{"num_hidden_layers": 14, "hidden_size": 192, "num_attention_heads": 6, "num_key_value_heads": 6, "head_dim": 32, "intermediate_size": 512, "vocab_size": 6801, "hidden_act": "swiglu", "norm": "rmsnorm", "norm_place": "pre", "norm_eps": 1e-06, "positions": "rope", "rope_theta": 10800.0, "rope_fraction": 1.0, "qk_norm": false, "attn_scale": 0.177, "bias": "all", "tie_word_embeddings": false, "parallel_block": false, "init": "normal", "init_std_qkv": 0.0349, "init_std_o": 0.0066, "init_std_up": 0.0349, "init_std_down": 0.00404, "optimizer": "adamw", "learning_rate": 0.00213, "beta1": 0.9, "beta2": 0.99, "weight_decay": 0.11, "lr_head": 0.00468, "max_grad_norm": 1.0, "warmup_steps": 212, "schedule": "wsd", "decay_fraction": 0.718, "decay_shape": "linear", "final_lr_fraction": 0.0, "batch_tokens": 32768, "max_seq_len": 128, "doc_mask": false, "z_loss": 1e-05, "train_tokens": 266600000, "max_steps": 8136, "dataset": "wikipedia_en"}
Each number is 128 + 32 x the weight over its row's rms, rounded and kept within 0 to 255. Layers, rows and columns count from 0. Numbers have three digits each. The size before them is the row's rms in percent of the matrix's.

# layer 6 attention query, 192x192, rms 0.0752, rows 0-56, columns 96-143
076:057123147149151136162104112081168181137174112180072063103135120160140096157175160146162116075145123153096142132118130106168101135095122138090118
089:152153096148108075130176106233066060157102123117143134139137121115087141091153132189125108150045109106161090114127110179053193090155160120174145
105:119131098139161141126148130207122089176092114130120156119138103143150178114163141163099090128114125251175150105093103132124151152134190171179094
104:130134071126108166150162130147113107099093122064142191103113105119154143147093152144080184155132125165175088112116072170064124170107153075165121
097:110104117139163124140063132149141149160131195096096071154145157111095145143184122149092069108098118118079142156146138168180118102139164146122133
097:093147130187180131150142066090182096121111186127102138130094128135167089170145098140096083222147129098108109167108142083190109110129072128178175
118:158155169137122124135119114136171155158131179150140100108145158104125127125123113099228080131155152125101135149104134108231107083111125179121127
103:131155148154139141164170140146099106119142169116114154171115064142112137150131130179107101134116126065118060117121147116159124133128115075222181
103:157128154185103127081172213179118078187112173117164128105158045136097190097150138120224125108107122138152139112099114122159132131131128111117103
103:138135172100153142156192132098127102142140117137168133200098121216124136078165091150166136089115128082096183114100148079103176059162113146148132
097:189153081120183154105110024142106134101071121161150120138100123111136093193152095162149065158146120120179152092159186086093155097141119156121195
108:171154112189100065140163223175129117137102114094094120090146144061121137089133118113086129152105080155128071138123117071110130149108115178104082
104:186131076158133157130090062164085140139083113102192159120106106074133129152143166157152081143139056199198089134135164148118116142119100118113137
102:138154119139154166127105109126138126146031127078120116117162136096116097119149145158058140190128089151076105138132171156105142105104115169137121
103:126130132080146122145166141131153126102197086086159160182133123132139158105039136125109188161122096134145070107072128145152126130140126100205128
101:164170172113052171142107115115092117122114135127166136132129131123198172087076131057124179114158115174135152100112097134159149131085073151070017
093:080112190128062152153095158163128067119145116102166139172127179107142126120090129076135192156148145125073144145157100126136111098136144089179092
092:152149071097179101149080076148082129129116146148102126157150089136120139131125141179101136133081127114138130129152142110161174110100137139108174
102:118141072126120113151119120140073119104113115112159159177116159156091170086212173120129074145115151139134056094122162085167135093042122132155141
097:127144155139109073142131113174109101115098086101146135177135110143064168112133143177070098160034123108139038116178128115049152105130116090127136
090:157159186104130133098143135143098141104137076145120110133177136086122123134187155125136223110136148159119137073138097120080133157085142141082094
098:167140117123124116156117117130154149166135154123125136085100175105104152151148157115223117094127187137129145122103138093210150095104154124079120
086:144120102055087091139070160113161155111182081136146139083124187116170097110090114087073214079147135141171208133107086128060106162135146144055059
094:142139095194175104150105109141167176167100149128104106119123140050104129187153166167179047179113152120123060144155161131186105090118160165146196
110:113116111176177111103066141219093130129105100105162091111089126108176076096092100154095106125127129103169131113152176083059172120184116141162124
104:159154156126181167158113166170106141155090143133095093111149121109178164065093173164134068162087241115124082151128149138122227089101139166118099
113:099142107108108130139116121149075073076163055149143137153114152136150178068087159089152190090124151188163180105125082126150152171112109137094065
104:159128127133081098151095106104111157154094150147115117081145162142146094082181108067036086115156084161054130160145132124086105115115091193089085
097:110105150173102153117087163105071099128092152122169088082109176148202141130093111108130125156113100201111099142214120145112180120129114091146118
096:153082084152149123136117130143129133184099183155158150061133136127099155163198164114084052100079137177099069161135156150121143077108147097091160
109:109054119098159069075065109106183107068166047151111086183114189158132104128119159095127153123085121143134164104131113155112108106153119179149124
102:150133132147180123185096123192128148085128116145157125150146132073123115112111146122126066161134146097177099144136145111093119139176140159149171
114:109162094136160167139119106156030085107149047066098169079108125151142152147105147143096125117101103135102077106082112107093103105140093133086105
095:084121106146134097159138142144049095108120069074162157111097140113154114172139199160165188084141140228151113130130091109164078110136134078099163
106:147201148143152089142107087155066072160123130086051178150108102145106171102147173161092099108103114116117128123119120077114120090077144155141125
093:131190137152119100169168129139062096153110092080111125167086103122127150197159148203083169142109118186129096158156110113110127148089147089154146
112:160121129106136125132084132127174189140118202192123111133172173138117082066158124068176060139148161094111187133132162135188126147129092178134087
111:182174122091159082190136151140084152142089209128099086100107069133126157064187161169212095132106178092164147070148137111192137140109163118133158
099:112138124103122124136111162111168179080152100166121117134135199131162130154099152045121170099182172147081098146108134101076115211116130179103075
115:107102149203132096142131113135103109109103072084141088152082128073112101194146123133063107126059167147139105169133101102106093115129062064074143
116:187187121148172133117173054179132188116077145111113175112094090099060104170172101138103113147126163130152151162157102137144147122143176079162136
116:159141115054147117170100065069146095098135084117141108057190113140150136197061142151135164149159128142089050134098130104108129088137189140103145
111:074133131087203116114058115139128188095142151140074130099147176116132128178084144115068125116156117129089103126127084116134104153109127073095143
115:078129127127139140144063135138122106139116095164148106128129131128189143109050149112150180128134121145141126112155140125111206193136137159137179
113:145162137113166183141149158151110166137134157149182127101090100106116191106115089117190165069102144058174149134190208197147129143092170118150106
111:125185103077099143111146140109163119107151095180115122156125146104107085137081162120081151146102155138110135116113130165098115151094167115105125
103:099155102109094122149097176151113140150170095099102090127107128097110162158046102125134180111128073106099105118095087155093100211068098169147120
120:159156151172129103135135045103073111113014126147176111090130047146164114095196148145169099161135161160157103088114179157153150099125093127162154
086:136158186153108162147098067163136123166182103123073109060130143155076154128130115154090067133079139054121115150115141108102152098075097145108120
102:140191148131143104153134086159044085126147137088048173139118091126130155119130144166043104127088136124128122119131112092073104099081126153127120
090:185122127118114165118099108133145145124143190184146089101157132195081116078155063113171093129109147028129199114121152141136194099115118147161127
104:072140085155154112132141051144137074165138133144140128122111102139113150097116111170099082125114139101122122119104171104149119079090127182150144
102:074137162082138164150125182128132154131134117138118111150141149104131140191146153122162211123141186149148148112138103166136124237128173108112136
119:165184142126120160178171068069165088139167134119139110117101173158124114116118136127226131124152164113131143115051103123113139094137164179090114
130:127123119114136126130139193117075106147165097083154150119114144105128183180131171163101188151163126158124100149136116127060110170148183111104107
089:154138159156156097123163058176135120160089129101129165140090094107139104195145104197123114179084089172105169108094156115178123104099175103100163
112:113109149074064114146059133154103101054138138111161176104162136154101100061169175088094138115100147133180208074099090100134091118128105162120102